config.yaml
d_model: 512
head_dim: 64
norm_place: "pre"
positions: "alibi"
qk_norm: false
init: "normal"
init_std_o: 0.00287
optimizer: "adamw"
beta1: 0.95
weight_decay: 0.12
warmup_steps: 532
decay_fraction: 0.921
doc_mask: true
train_tokens: 586900000
dataset: "wikipedia_en"
Each number is 50 + 12 x the weight over its row's rms, rounded and kept within 0 to 99. Layers, rows and columns count from 0. The size before them is the row's rms in percent of the matrix's.

# layer 7 MLP down (transposed), 2048x512, rms 0.0469, rows 1880-1934, columns 320-383
098:61 57 46 52 36 54 40 57 60 71 43 51 63 45 49 54 41 43 32 30 47 43 54 61 36 49 26 55 23 49 56 43 50 49 47 51 51 35 33 39 30 61 49 41 46 58 48 62 44 77 42 61 63 52 57 56 62 49 61 40 35 54 49 43
098:47 56 56 41 48 46 51 59 38 49 51 69 32 37 58 56 37 51 65 51 46 64 34 47 55 67 61 33 49 66 45 46 50 44 27 41 63 44 47 60 43 49 50 48 80 53 59 25 56 54 48 54 49 60 59 57 29 45 45 44 30 41 40 61
097:44 50 60 42 58 45 49 62 46 33 48 57 44 53 60 57 33 58 48 44 46 49 48 66 43 37 58 52 38 36 59 60 29 62 35 43 55 52 33 67 79 58 74 47 58 52 63 43 61 28 52 53 59 44 64 36 62 58 96 71 51 62 59 57
092:48 45 46 49 50 61 64 28 33 42 48 51 30 53 16 43 36 44 53 37 34 47 42 58 56 54 49 41 56 38 53 31 52 39 42 47 70 23 45 36 45 50 50 45 62 45 65 41 51 65 64 43 53 46 60 62 52 48 71 53 44 48 47 62
098:34 46 62 52 31 45 39 42 60 39 50 47 57 60 70 67 72 50 49 58 49 51 41 74 27 72 63 57 48 38 71 56 51 48 80 42 54 37 54 43 47 54 65 50 51 46 49 28 36 69 34 68 28 50 53 38 53 48 52 67 41 59 43 41
103:54 41 49 40 53 44 76 52 38 63 52 63 72 74 41 44 48 60 56 54 53 45 50 63 31 46 48 47 30 43 72 76 58 57 55 51 48 48 51 62 49 40 49 38 64 72 63 68 51 64 50 58 28 47 43 67 60 48 56 33 52 41 61 61
127:60 57 74 46 40 46 63 66 50 47 68 32 36 55 56 62 25 58 46 52 51 51 37 60 61 40 43 46 46 54 63 55 67 44 58 59 36 59 53 63 44 52 43 48 46 46 52 32 22 41 48 61 39 58 61 58 42 33 57 46 61 43 61 61
101:45 65 35 46 50 19 64 34 54 62 48 77 38 37 39 30 50 34 34 41 52 66 39 42 56 56 31 47 46 43 44 49 45 53 69 80 40 50 50 55 65 54 72 48 52 36 54 69 51 38 45 44 36 67 60 55 54 53 44 71 41 64 53 40
088:55 40 41 67 52 47 47 54 69 41 57 61 48 31 64 61 69 54 36 40 38 51 32 51 36 52 57 77 46 45 49 31 45 48 57 45 58 51 65 43 60 61 52 64 59 66 45 55 40 55 46 67 34 44 44 36 66 50 54 51 63 45 38 43
101:41 70 64 63 39 55 40 44 54 35 21 73 61 42 56 43 74 72 50 43 50 42 48 50 47 38 51 46 58 56 71 68 59 58 91 57 50 55 49 44 45 73 67 29 58 47 71 56 53 77 52 53 37 45 53 48 63 32 63 45 40 54 52 46
095:72 44 32 38 48 30 53 46 43 51 75 69 42 50 47 48 44 57 50 56 51 81 62 50 41 49 26 74 57 39 62 41 25 43 49 42 62 35 53 35 53 57 39 59 56 64 58 49 48 42 52 28 29 47 75 59 42 70 71 42 48 46 65 36
095:34 41 48 59 73 44 60 78 53 57 54 55 62 64 42 48 53 55 38 59 62 48 41 75 70 61 48 51 64 65 33 58 60 69 77 42 70 40 39 40 54 53 59 61 66 36 74 49 25 71 56 41 41 57 41 43 49 45 42 41 70 36 45 49
095:39 50 67 49 44 62 30 52 55 37 50 47 50 53 59 56 47 46 43 48 45 20 40 34 32 40 37 63 64 48 28 67 48 49 45 37 42 57 49 47 39 51 53 43 50 46 67 39 49 66 48 51 79 67 41 39 58 48 35 54 38 38 52 65
095:62 33 55 51 55 63 36 46 53 41 50 48 50 35 61 64 42 53 46 51 49 37 67 50 47 40 46 63 59 53 54 39 64 37 60 55 65 42 51 30 39 39 34 33 41 67 77 49 29 29 61 58 57 47 50 50 44 48 26 61 42 66 53 29
091:43 39 60 40 83 45 55 46 32 65 35 42 53 47 31 59 40 46 81 46 67 43 42 51 41 44 52 34 65 65 43 58 51 43 42 54 78 35 36 42 44 64 65 43 56 37 60 53 56 34 53 61 40 48 48 60 52 45 41 56 36 45 38 37
120:52 62 32 33 53 44 40 26 54 52 34 62 60 50 65 52 50 44 32 62 45 45 25 57 52 45 54 68 58 35 56 59 49 43 48 51 73 64 47 41 58 49 66 36 48 54 46 58 30 40 41 47 50 34 54 53 59 54 65 44 59 55 59 58
100:47 41 24 68 55 46 52 41 56 60 39 47 28 69 47 49 49 46 48 25 53 41 68 72 52 64 59 70 54 16 40 64 52 57 51 39 40 44 67 42 36 35 43 57 26 47 47 46 36 82 47 53 40 65 49 41 33 46 33 51 57 55 24 57
092:58 71 52 49 49 37 55 76 33 30 54 42 48 76 46 51 46 37 59 46 53 44 59 74 61 40 52 58 53 48 62 53 45 69 50 60 67 51 42 46 60 29 48 39 51 64 57 52 50 38 41 31 51 71 72 44 35 44 57 51 43 45 65 27
091:48 66 26 40 39 29 62 57 44 39 66 52 40 62 36 48 57 51 63 62 45 37 65 53 50 42 50 33 27 54 45 56 55 70 53 42 46 63 59 67 35 55 45 66 44 43 47 61 25 48 49 70 39 54 47 50 55 58 28 58 41 51 59 40
099:41 43 66 48 49 46 79 30 49 38 46 31 51 52 64 47 56 60 80 36 29 45 69 26 59 39 64 58 42 40 61 44 73 56 54 41 41 36 52 72 40 49 78 49 53 46 69 45 51 62 56 53 53 65 38 49 37 61 61 59 51 58 40 56
106:51 48 37 54 64 41 78 28 38 69 48 61 46 43 61 73 55 48 57 40 51 42 56 41 49 60 38 28 43 41 54 40 52 47 55 39 65 56 48 69 37 58 21 57 18 56 36 47 46 32 47 29 38 46 35 59 49 38 44 44 45 32 62 56
103:55 50 62 44 72 40 56 70 60 43 46 40 52 55 42 59 55 34 59 53 53 39 48 68 31 51 60 59 60 36 51 49 38 66 62 47 68 43 63 55 42 54 45 41 58 63 38 61 48 47 59 43 45 31 56 69 53 44 38 53 37 73 46 55
092:56 44 63 58 44 47 45 41 63 46 39 63 28 50 47 49 23 44 54 45 48 41 53 44 51 62 60 45 49 42 39 63 69 69 53 54 26 51 57 63 47 47 51 16 38 48 57 39 52 60 65 45 52 55 53 51 70 53 49 37 67 74 42 68
104:60 72 29 55 46 56 71 36 60 59 37 51 40 44 23 58 47 32 56 59 35 68 45 55 59 58 63 49 68 30 43 58 64 66 52 52 49 64 31 36 46 45 64 42 51 37 50 45 63 58 36 28 40 46 59 46 57 60 52 43 41 43 39 53
090:62 51 53 50 58 75 58 57 49 77 61 61 51 34 49 29 55 44 66 61 69 53 54 70 42 47 42 44 51 40 48 38 44 44 63 55 59 60 38 42 50 37 64 46 33 19 49 43 59 43 59 55 61 69 48 50 61 66 60 65 54 32 61 56
084:57 40 40 60 58 54 69 38 42 38 59 50 54 58 55 48 57 50 51 68 38 46 48 51 37 49 57 47 47 43 58 55 62 63 55 70 71 51 43 48 36 63 86 52 42 50 50 42 47 33 44 53 54 40 42 49 48 26 49 49 57 62 51 48
102:55 49 47 53 63 59 54 37 52 55 61 34 42 53 29 51 50 49 58 52 47 57 60 66 39 53 61 68 50 46 51 68 42 32 54 52 53 45 60 62 67 69 74 40 27 44 44 54 69 46 37 29 48 45 49 60 60 66 52 36 38 44 48 70
098:38 30 58 39 60 58 43 60 46 64 50 41 55 40 52 50 56 77 70 44 71 48 53 71 69 60 51 36 40 39 46 54 51 57 57 41 66 39 54 59 33 60 54 51 32 49 64 47 51 29 41 36 49 41 60 57 57 61 46 37 58 47 24 42
106:79 61 43 45 66 62 59 54 49 49 56 49 29 37 70 51 46 54 54 37 49 65 54 49 41 48 31 67 44 45 58 39 57 53 65 41 38 70 55 47 50 37 65 64 75 49 63 50 51 46 46 49 61 45 48 41 47 42 62 61 52 56 44 50
088:41 28 43 32 73 41 59 42 41 69 40 28 28 55 42 90 40 48 49 52 43 48 45 57 44 60 33 63 27 59 36 64 53 49 40 51 53 67 61 36 44 54 31 57 56 55 80 48 49 40 48 62 54 47 50 46 60 61 45 55 37 65 41 57
095:37 33 42 36 53 61 68 66 56 54 54 45 55 57 32 73 64 53 53 46 51 41 41 37 26 40 56 46 51 49 32 31 46 39 30 71 56 51 71 30 59 62 41 51 40 50 60 58 52 39 53 54 54 56 43 47 57 36 55 49 40 45 35 63
122:62 53 53 35 51 45 39 56 48 60 46 29 48 68 54 71 42 68 38 32 61 59 54 31 36 51 71 50 64 63 29 45 57 36 41 68 58 41 50 48 46 43 55 50 78 39 67 57 36 61 51 37 43 48 35 44 48 37 53 48 54 59 62 43
105:39 54 56 48 32 83 51 64 47 53 26 43 40 36 47 43 55 60 57 49 45 51 52 55 41 22 52 53 51 34 63 35 46 30 53 53 60 47 43 41 58 62 45 35 51 36 49 62 59 46 46 29 50 64 58 49 60 29 57 31 40 52 74 61
114:52 44 50 79 49 60 45 35 55 42 43 61 47 59 38 37 29 48 37 44 41 57 61 48 54 50 53 61 59 40 37 52 46 51 43 54 55 65 44 68 65 65 44 59 30 54 68 41 38 50 64 57 55 48 27 58 45 51 53 51 69 58 34 63
104:49 64 53 55 49 46 46 67 46 56 68 65 53 80 30 30 51 62 48 51 57 69 33 78 40 44 30 41 53 51 50 34 48 60 41 58 36 49 60 44 54 61 44 45 50 42 54 61 63 46 34 42 64 51 67 46 48 51 62 59 48 65 54 33
114:58 52 34 57 32 50 54 38 54 28 52 59 62 48 39 40 58 42 59 49 42 38 37 51 53 52 33 50 58 58 38 51 51 69 50 53 39 49 69 51 49 51 58 36 29 39 69 63 51 41 44 34 52 67 63 55 51 58 80 22 40 54 60 33
105:38 65 38 57 62 62 47 65 66 65 61 31 52 38 43 53 58 55 68 69 61 49 61 68 42 57 84 59 54 56 43 46 32 62 62 62 52 53 48 54 53 50 43 45 36 34 63 54 59 51 36 39 73 37 49 47 64 74 35 47 35 57 54 58
096:53 61 50 56 71 49 39 59 51 66 43 35 48 50 55 58 37 41 46 54 60 45 44 30 47 81 33 67 38 58 62 35 41 43 26 61 73 48 58 44 51 73 32 53 46 61 60 39 48 29 55 32 44 32 52 35 41 36 30 50 55 55 66 54
100:50 57 43 43 54 50 19 32 45 58 79 41 46 58 44 50 45 38 43 29 55 60 29 48 73 55 83 63 35 50 47 56 50 58 58 46 11 57 63 53 80 36 58 54 71 64 51 45 29 29 64 55 39 62 46 37 64 27 45 74 51 40 37 45
095:36 52 50 52 55 38 40 52 55 64 62 66 48 24 42 19 69 48 62 42 70 30 55 46 37 55 56 51 73 45 43 41 36 57 68 52 64 27 50 50 44 43 66 25 24 44 52 63 36 43 36 47 41 43 53 33 41 46 59 66 55 50 49 51
109:26 28 44 41 50 65 57 54 71 24 39 66 49 40 68 26 69 49 54 62 47 62 61 48 61 59 52 73 23 53 60 65 56 63 56 34 36 64 38 58 36 33 70 39 38 29 56 36 45 43 56 26 24 44 52 48 48 58 53 61 37 33 74 50
095:54 44 39 44 48 73 37 42 44 40 60 33 41 54 35 62 49 44 50 61 62 32 56 58 66 40 30 56 54 35 41 50 45 09 37 48 61 38 61 50 47 64 34 31 39 59 56 37 45 50 70 53 50 45 56 46 28 49 58 44 64 41 52 52
098:56 44 52 43 52 59 47 44 77 41 33 58 43 63 50 40 57 73 49 33 53 32 45 36 54 51 36 57 31 55 60 41 46 47 43 38 55 52 57 64 53 49 51 52 32 22 50 54 49 78 44 40 26 51 59 57 60 63 31 55 50 57 52 41
102:47 60 61 63 67 64 49 28 57 60 29 48 42 50 53 82 54 50 62 55 66 39 59 37 56 60 61 33 36 44 41 49 36 32 28 46 40 41 55 44 45 46 61 48 56 61 69 58 53 30 57 46 58 53 38 59 53 66 53 62 50 28 43 55
126:51 36 39 57 54 33 56 57 55 63 52 40 33 40 50 61 56 39 34 44 66 49 41 51 33 49 58 59 47 48 34 43 58 65 58 30 58 66 53 77 56 51 46 52 52 56 67 49 62 42 61 37 62 36 37 63 54 64 52 09 36 54 64 43
107:43 57 64 60 69 61 38 18 72 53 42 48 30 57 59 77 58 66 62 39 54 60 54 56 55 49 63 37 47 46 45 46 46 18 40 48 45 55 45 53 53 32 54 30 43 60 60 62 36 65 59 48 33 33 69 42 55 43 44 52 41 43 49 61
108:68 55 58 33 67 66 28 36 60 43 44 61 47 57 45 50 52 43 37 53 55 56 38 29 50 46 52 28 42 55 50 59 25 31 41 32 61 55 60 39 47 65 63 31 44 29 69 63 66 40 58 51 49 66 40 47 38 53 35 70 51 47 54 60
091:60 46 56 35 49 31 47 61 65 52 49 57 57 50 67 50 62 62 43 49 47 59 60 64 53 65 43 78 26 44 48 36 49 14 58 35 52 47 43 35 45 43 77 60 46 42 41 50 65 73 50 56 48 41 66 44 74 62 47 39 62 70 50 37
095:65 60 59 42 40 48 51 46 49 54 59 59 39 47 37 46 65 52 69 42 31 57 57 61 39 52 37 60 61 56 51 61 49 37 58 41 69 41 22 68 42 54 54 80 66 61 39 44 42 70 49 54 41 52 56 61 46 38 64 42 56 70 51 52
106:57 56 56 33 65 60 64 37 61 38 46 39 50 42 51 56 47 52 45 38 48 47 56 70 49 62 43 55 45 68 49 66 54 06 73 28 54 44 65 35 44 47 67 50 61 28 48 44 59 50 54 52 55 42 57 35 47 44 24 62 66 45 71 34
099:32 67 61 48 67 57 51 40 51 28 64 50 53 75 28 51 32 50 45 58 54 42 43 53 42 47 53 48 55 48 50 45 57 46 56 77 41 59 58 57 39 66 53 53 40 54 36 67 46 56 69 58 51 36 55 30 73 41 60 35 42 56 31 46
102:53 53 54 76 57 62 51 40 56 57 44 63 48 32 40 52 54 56 27 39 36 44 39 77 74 55 56 55 54 43 48 45 51 34 56 47 49 44 39 74 62 60 82 55 46 44 60 43 44 62 54 23 42 57 46 45 43 50 66 53 62 51 62 48
102:33 54 42 25 66 55 63 50 33 29 53 61 53 36 36 47 54 36 59 63 32 52 66 57 50 56 43 78 40 43 44 40 49 70 61 65 52 54 54 40 63 57 61 27 34 36 52 45 48 73 42 47 74 50 64 43 53 20 28 64 54 60 59 47
100:51 60 56 52 48 57 45 31 62 71 59 48 54 31 22 54 47 40 53 43 41 36 44 47 46 65 63 67 44 46 47 45 41 51 62 52 60 51 37 54 17 69 44 47 49 52 60 45 46 73 67 52 41 44 28 53 43 50 49 66 45 81 52 49
139:38 50 33 41 69 43 51 51 49 48 65 75 58 40 58 45 41 35 46 38 55 56 57 54 67 66 33 56 51 60 53 69 36 36 56 46 23 26 49 44 49 38 62 43 47 39 30 34 58 54 56 40 57 51 56 47 27 53 62 68 37 74 50 36
# layer 7 MLP up, 2048x512, rms 0.0503, rows 1881-1934, columns 320-383
097:51 22 55 45 46 54 35 41 64 51 52 31 41 61 36 38 40 29 44 41 35 48 46 45 50 31 67 61 37 38 40 51 58 63 71 45 75 52 49 64 32 40 27 37 50 42 67 35 66 53 39 62 48 55 34 50 58 71 54 54 44 46 50 55
098:53 45 39 32 42 21 51 37 26 45 32 78 51 49 58 46 63 43 42 39 43 49 71 48 66 41 63 44 55 45 67 60 62 41 43 30 55 35 52 61 39 52 48 58 50 68 48 32 47 42 52 58 77 45 26 37 35 46 55 34 53 36 46 33
098:61 62 54 51 34 31 50 40 49 33 54 61 34 51 61 46 64 48 57 44 47 38 36 39 60 44 62 69 46 61 54 37 52 68 44 75 61 70 37 55 56 47 40 50 63 52 34 43 43 47 34 48 41 44 40 50 46 26 47 36 46 51 69 64
103:65 61 37 46 44 52 61 45 52 38 61 49 57 64 41 40 41 58 52 58 56 57 46 39 49 60 64 72 39 47 40 43 44 47 37 59 56 36 54 67 41 35 50 35 42 51 47 52 60 40 44 52 58 24 47 31 45 46 51 30 54 55 57 52
102:61 51 28 27 42 52 44 49 44 49 34 62 45 47 49 64 64 38 54 58 19 50 69 59 46 78 60 36 52 34 65 44 58 51 61 40 57 46 76 52 35 20 56 66 43 40 48 52 53 48 40 29 47 42 51 31 64 62 62 31 66 38 53 44
106:53 30 65 45 47 39 37 56 45 73 48 45 52 52 49 50 60 61 37 62 40 33 33 48 45 64 37 40 56 39 66 54 31 43 56 32 65 59 34 38 31 61 26 43 56 60 52 46 52 43 55 51 39 46 47 41 33 62 56 58 42 54 40 59
103:52 45 50 58 45 38 47 76 46 61 39 47 42 51 54 38 68 55 50 71 53 30 42 53 51 33 55 53 54 57 41 47 27 42 60 39 67 56 44 44 60 48 58 60 62 53 44 54 65 24 37 55 71 45 46 35 44 66 53 18 54 57 62 58
094:42 52 46 51 47 32 45 47 38 54 59 61 36 52 44 63 59 50 49 59 48 31 56 38 49 41 37 37 53 56 58 38 73 55 59 39 42 55 44 57 65 66 64 38 63 48 42 40 70 48 39 52 51 41 54 44 46 48 76 50 50 54 43 38
099:39 42 09 45 51 27 49 53 44 54 63 45 26 51 49 41 66 64 58 68 46 60 36 41 18 61 38 52 54 38 65 57 61 82 31 42 44 76 47 35 58 48 26 55 65 36 53 56 56 52 36 44 37 58 64 46 49 70 51 53 42 37 50 51
092:56 37 45 63 46 56 39 65 51 62 48 52 43 33 52 55 74 76 43 48 55 59 47 50 37 35 51 62 57 41 52 55 57 81 54 63 56 55 53 38 40 31 38 47 48 72 66 57 55 56 67 52 67 56 46 44 30 44 33 35 44 40 49 58
101:71 61 17 51 46 71 67 42 35 64 49 46 31 42 36 34 50 36 27 56 40 61 49 41 50 45 55 64 57 43 49 40 43 44 31 52 34 68 69 61 39 23 62 53 39 49 70 52 60 50 39 61 31 65 56 54 47 57 52 24 45 62 64 39
099:58 41 37 51 20 46 42 54 40 70 43 37 48 69 51 49 47 52 34 43 32 47 50 50 36 40 49 28 44 60 37 52 49 32 47 31 54 56 54 74 66 35 34 76 49 40 46 61 55 38 57 38 35 64 27 40 52 59 52 21 45 30 55 44
100:49 58 69 60 47 29 55 59 49 51 68 52 40 46 42 55 58 48 38 30 45 54 34 53 44 66 51 31 55 58 41 48 66 47 49 54 32 51 36 51 67 31 41 74 68 35 23 52 69 48 25 70 53 69 56 37 42 52 56 67 65 41 51 85
093:48 54 48 47 59 45 62 30 41 50 39 66 35 58 48 61 47 53 55 52 66 63 34 53 36 55 36 33 44 47 50 47 75 51 35 32 54 44 40 59 44 49 51 52 71 33 55 54 51 48 37 44 16 48 58 43 52 57 54 51 16 51 62 63
107:52 64 43 52 37 53 42 43 48 52 43 61 56 53 50 38 38 64 53 45 60 56 41 77 35 64 53 44 76 47 58 77 49 50 65 40 58 49 45 42 55 31 51 34 56 51 49 49 61 42 51 54 49 51 52 63 64 71 70 30 56 51 62 38
104:37 44 14 49 41 60 26 52 17 51 43 55 58 56 49 61 60 32 36 48 23 45 42 39 60 61 50 44 58 50 33 55 51 63 52 26 67 36 47 72 51 50 37 55 61 43 55 44 52 62 51 35 71 49 50 48 52 50 70 46 27 44 69 54
094:43 44 43 52 64 37 35 38 53 81 60 47 53 43 59 48 70 82 50 51 46 31 56 36 44 56 42 62 38 32 58 81 54 74 59 44 55 39 48 81 56 35 60 67 61 45 46 58 53 64 44 40 44 47 45 55 43 46 44 56 58 44 47 56
096:32 36 66 50 35 49 20 56 49 59 43 50 62 42 62 55 62 62 55 41 29 42 33 45 50 40 58 47 46 23 48 35 41 42 55 36 54 52 56 54 46 39 47 30 49 62 39 29 55 59 58 46 60 42 47 60 29 61 66 46 68 44 27 46
108:68 53 28 60 71 35 55 38 32 70 59 68 45 44 57 34 45 51 53 42 54 59 63 31 47 57 81 26 48 70 70 36 61 52 36 38 42 50 50 49 60 44 55 46 48 33 56 45 44 25 57 59 40 57 22 54 33 51 56 40 63 47 65 44
101:54 38 45 41 53 47 52 81 46 62 37 55 16 46 48 47 51 39 48 57 31 48 40 52 50 57 63 28 45 46 34 59 50 42 48 44 53 69 51 31 40 56 40 58 83 41 49 38 58 47 62 60 41 53 54 28 51 51 57 39 37 51 39 63
102:64 34 43 26 41 52 52 48 27 62 51 47 54 53 59 45 57 38 47 52 39 59 38 50 51 45 54 63 47 29 58 70 74 34 49 59 29 43 55 33 39 42 50 66 36 63 24 53 44 39 39 66 55 53 38 36 56 73 53 51 59 26 35 58
089:51 40 62 69 36 26 59 65 40 58 65 58 37 57 56 31 57 49 31 62 48 45 46 34 60 61 63 51 36 38 34 63 30 49 36 40 45 34 32 72 27 54 54 57 79 40 45 49 51 44 38 54 51 43 38 40 29 48 44 49 37 56 54 54
101:42 62 60 43 52 39 49 64 63 49 48 43 37 54 84 69 55 60 43 43 59 45 44 39 46 62 47 62 34 49 56 61 42 70 38 52 50 67 59 44 41 43 51 52 44 75 50 36 37 43 38 59 51 36 38 48 48 63 42 37 38 60 43 43
094:57 41 40 62 50 41 38 41 37 61 20 52 52 45 35 33 61 54 38 41 31 46 39 35 44 49 50 50 45 49 56 48 66 60 49 38 37 48 56 51 54 64 53 46 63 65 37 43 61 38 51 35 38 45 42 46 41 43 52 41 34 37 37 32
093:55 56 67 74 32 57 50 82 50 49 47 49 41 41 60 45 58 59 48 51 48 31 39 60 58 53 45 62 35 37 38 43 38 38 58 51 40 43 53 39 67 45 60 50 64 42 62 57 99 49 25 58 27 63 63 39 62 49 44 43 48 22 55 67
107:58 59 52 26 59 35 49 55 51 57 40 76 47 51 49 42 73 52 33 31 75 54 74 64 45 49 79 53 22 36 61 39 56 60 53 49 58 50 72 55 52 60 47 51 45 29 34 49 56 48 59 43 51 51 27 43 39 52 70 33 54 43 48 59
100:74 52 52 46 34 52 48 47 63 60 45 56 51 48 54 31 42 40 43 65 48 63 40 37 53 49 59 54 38 44 39 52 56 25 56 57 82 58 45 37 46 44 30 59 36 45 57 44 45 34 67 50 56 38 56 40 60 48 58 32 60 42 54 49
105:49 51 53 50 53 46 48 50 48 57 55 63 43 56 52 64 56 47 36 38 43 55 53 54 46 64 57 33 29 58 62 67 66 60 59 42 38 28 49 46 51 55 65 58 35 49 47 51 58 49 30 52 42 56 36 41 66 44 48 54 69 45 42 74
093:76 59 47 71 55 43 52 52 31 72 51 63 30 69 38 35 42 55 47 35 56 52 71 47 41 66 45 41 59 59 53 44 46 62 55 56 62 60 39 49 43 71 35 40 79 72 25 53 52 67 51 61 57 60 56 57 43 51 42 48 53 36 45 56
097:59 49 59 64 46 37 60 47 58 64 45 60 40 69 37 73 48 58 60 36 59 43 40 37 37 58 55 39 42 60 35 44 49 42 64 59 60 46 49 62 46 44 66 43 62 42 48 63 68 68 65 38 51 50 57 54 60 46 76 29 46 30 61 63
097:50 24 56 47 49 50 39 48 42 48 49 46 44 37 50 35 40 52 52 42 48 39 41 47 51 55 60 34 54 43 64 71 45 41 59 40 59 36 54 24 43 39 63 34 35 45 45 50 50 33 57 48 81 34 41 26 39 58 61 33 36 37 44 42
101:57 57 27 56 43 51 51 23 60 68 36 54 63 44 56 56 59 64 38 64 59 46 55 70 46 68 37 51 44 41 64 61 55 72 42 42 33 47 43 50 59 33 48 41 45 78 32 59 40 33 36 74 53 50 43 61 56 54 65 40 43 55 52 48
105:52 49 66 52 30 41 21 56 50 53 47 73 85 41 55 58 53 48 19 66 52 66 52 66 28 40 47 24 52 40 61 57 40 75 56 45 72 68 48 75 59 38 46 53 42 40 45 31 48 35 54 61 55 44 36 67 50 74 58 36 32 51 53 34
102:38 27 42 63 50 64 24 48 38 68 53 32 32 49 69 49 61 58 58 46 41 16 44 29 44 56 48 36 37 58 56 31 46 43 44 45 50 37 54 52 59 61 57 68 40 42 49 42 57 68 54 39 43 45 31 53 48 42 38 59 64 60 49 33
116:69 46 35 48 56 50 53 54 33 54 61 51 36 52 43 50 52 45 58 52 48 57 51 73 43 63 55 49 48 59 44 52 46 66 59 48 66 64 86 38 39 32 37 63 60 35 55 42 53 26 48 42 41 35 59 46 56 48 56 22 30 54 49 42
098:67 45 48 68 28 48 59 55 49 47 49 36 47 46 56 32 42 45 34 50 43 35 60 36 36 49 35 54 30 39 67 43 63 36 43 55 44 36 64 37 33 52 62 57 55 42 34 34 39 77 42 53 36 51 43 37 42 46 60 44 53 49 64 48
097:51 52 46 50 49 38 30 54 39 53 33 47 50 59 45 61 51 53 52 54 41 33 40 41 61 47 81 22 36 58 63 94 51 82 69 50 58 52 48 58 64 27 56 49 38 69 38 40 49 71 53 51 30 60 53 48 43 87 59 23 42 51 51 49
100:57 42 46 41 59 56 32 55 61 63 57 35 61 57 49 68 61 62 61 57 41 59 53 42 30 43 33 62 69 44 46 77 49 36 44 56 40 62 47 38 63 41 32 51 81 36 43 67 46 27 61 57 63 71 39 49 57 57 60 43 37 60 37 44
105:51 52 52 36 53 52 46 49 42 47 47 42 39 63 67 60 51 52 31 45 58 43 55 46 59 51 33 55 66 55 45 50 54 67 33 56 22 51 49 45 56 48 41 74 43 39 33 41 55 35 49 50 42 48 25 43 51 51 41 47 54 49 46 49
111:52 45 37 68 43 33 60 46 49 52 43 23 52 54 57 48 71 38 74 42 45 56 45 64 19 56 48 31 57 35 56 34 48 59 58 51 62 45 61 37 33 58 55 38 65 45 57 43 54 37 56 60 67 27 58 73 47 48 47 41 40 59 52 47
102:52 45 53 35 35 56 42 30 64 47 48 60 61 59 56 68 39 49 61 62 32 48 40 69 33 54 57 63 73 59 39 76 51 56 40 54 25 44 36 41 35 46 46 63 40 55 36 54 49 41 43 67 78 56 71 28 52 35 46 48 57 58 44 51
101:48 62 75 48 27 37 37 49 39 40 41 41 67 57 54 38 56 43 57 42 50 53 48 59 37 49 53 53 61 44 66 66 46 46 68 43 53 48 64 55 40 33 29 53 33 77 18 59 49 52 41 52 48 42 60 37 58 56 43 53 58 45 78 61
098:58 24 43 32 66 29 41 46 35 66 70 64 50 42 64 51 61 64 34 66 35 41 68 53 41 68 43 31 32 45 73 52 64 66 76 39 50 61 84 73 62 43 40 68 47 54 35 52 43 57 54 40 60 50 43 62 50 50 48 32 35 44 44 48
098:44 34 51 45 53 59 40 42 46 60 52 51 30 43 50 65 43 68 52 49 35 42 32 48 36 49 56 55 67 49 43 45 58 58 50 27 35 67 49 52 67 52 40 67 43 53 42 60 64 68 49 55 56 38 39 51 44 70 60 15 43 56 18 57
093:69 46 60 70 39 51 36 47 64 49 44 61 39 63 59 81 56 45 44 52 47 60 74 34 51 53 46 37 59 46 49 52 59 38 23 36 64 51 35 40 27 52 40 48 55 43 44 60 53 50 47 49 59 37 53 49 56 40 50 43 41 37 60 34
104:39 73 58 59 52 45 49 39 31 46 52 53 34 51 41 44 60 51 54 54 47 53 44 47 29 38 54 44 44 44 62 43 49 84 55 68 50 67 42 65 58 61 50 56 46 42 48 35 63 67 44 61 44 60 21 44 41 48 60 42 51 56 46 48
099:44 56 39 63 60 41 47 59 54 56 46 52 38 64 54 46 52 48 42 51 43 53 38 57 35 58 48 52 34 48 63 47 62 23 56 32 52 54 37 46 29 32 62 58 84 73 27 60 55 68 55 56 49 46 55 49 57 67 61 63 36 38 63 35
099:53 48 57 45 44 59 66 64 39 51 50 60 60 58 50 38 53 41 42 58 67 48 69 48 44 59 58 43 52 61 46 33 67 40 48 64 33 60 51 55 59 60 31 57 62 55 48 29 45 58 50 26 40 53 39 38 66 48 43 44 45 44 51 42
112:68 45 44 37 53 70 39 37 44 48 69 76 59 57 43 63 55 58 38 67 37 52 29 32 63 48 56 64 27 54 67 62 37 46 56 51 47 36 39 66 40 41 73 51 43 45 42 47 54 34 37 71 62 34 38 53 39 73 54 43 67 51 60 41
097:54 46 52 62 31 48 64 31 49 62 48 49 39 51 50 64 49 50 52 79 48 50 28 47 56 35 49 52 42 46 60 58 67 63 35 33 56 58 53 70 53 67 47 55 55 08 47 54 74 46 65 59 45 55 45 60 61 45 58 51 62 64 57 58
107:58 47 55 66 34 47 49 43 29 59 73 66 54 47 67 45 56 82 38 64 44 58 54 38 39 55 66 28 45 34 51 59 52 58 60 44 58 62 60 59 47 63 56 40 67 32 38 59 61 54 52 54 73 29 46 56 51 60 55 69 26 40 42 67
106:79 48 57 60 35 56 44 39 50 55 49 51 51 76 48 43 51 58 30 40 52 52 44 62 41 51 71 54 54 49 58 47 49 64 57 33 46 39 68 45 36 43 48 48 43 34 26 19 49 29 58 35 63 42 62 64 31 72 61 50 77 55 49 57
093:54 58 42 56 49 66 61 65 41 63 45 46 47 53 63 44 55 64 45 54 60 61 61 51 32 42 42 60 50 47 42 51 66 44 59 54 66 45 78 46 87 45 54 54 66 63 39 50 36 62 47 38 42 58 56 46 51 53 60 43 45 16 50 61
134:61 40 45 52 47 35 33 55 30 54 57 64 42 47 43 50 64 62 40 61 56 20 43 55 49 84 55 45 58 47 62 62 57 37 55 48 47 66 47 56 42 46 49 49 36 33 46 55 52 49 61 58 41 43 53 46 19 75 39 46 30 48 30 57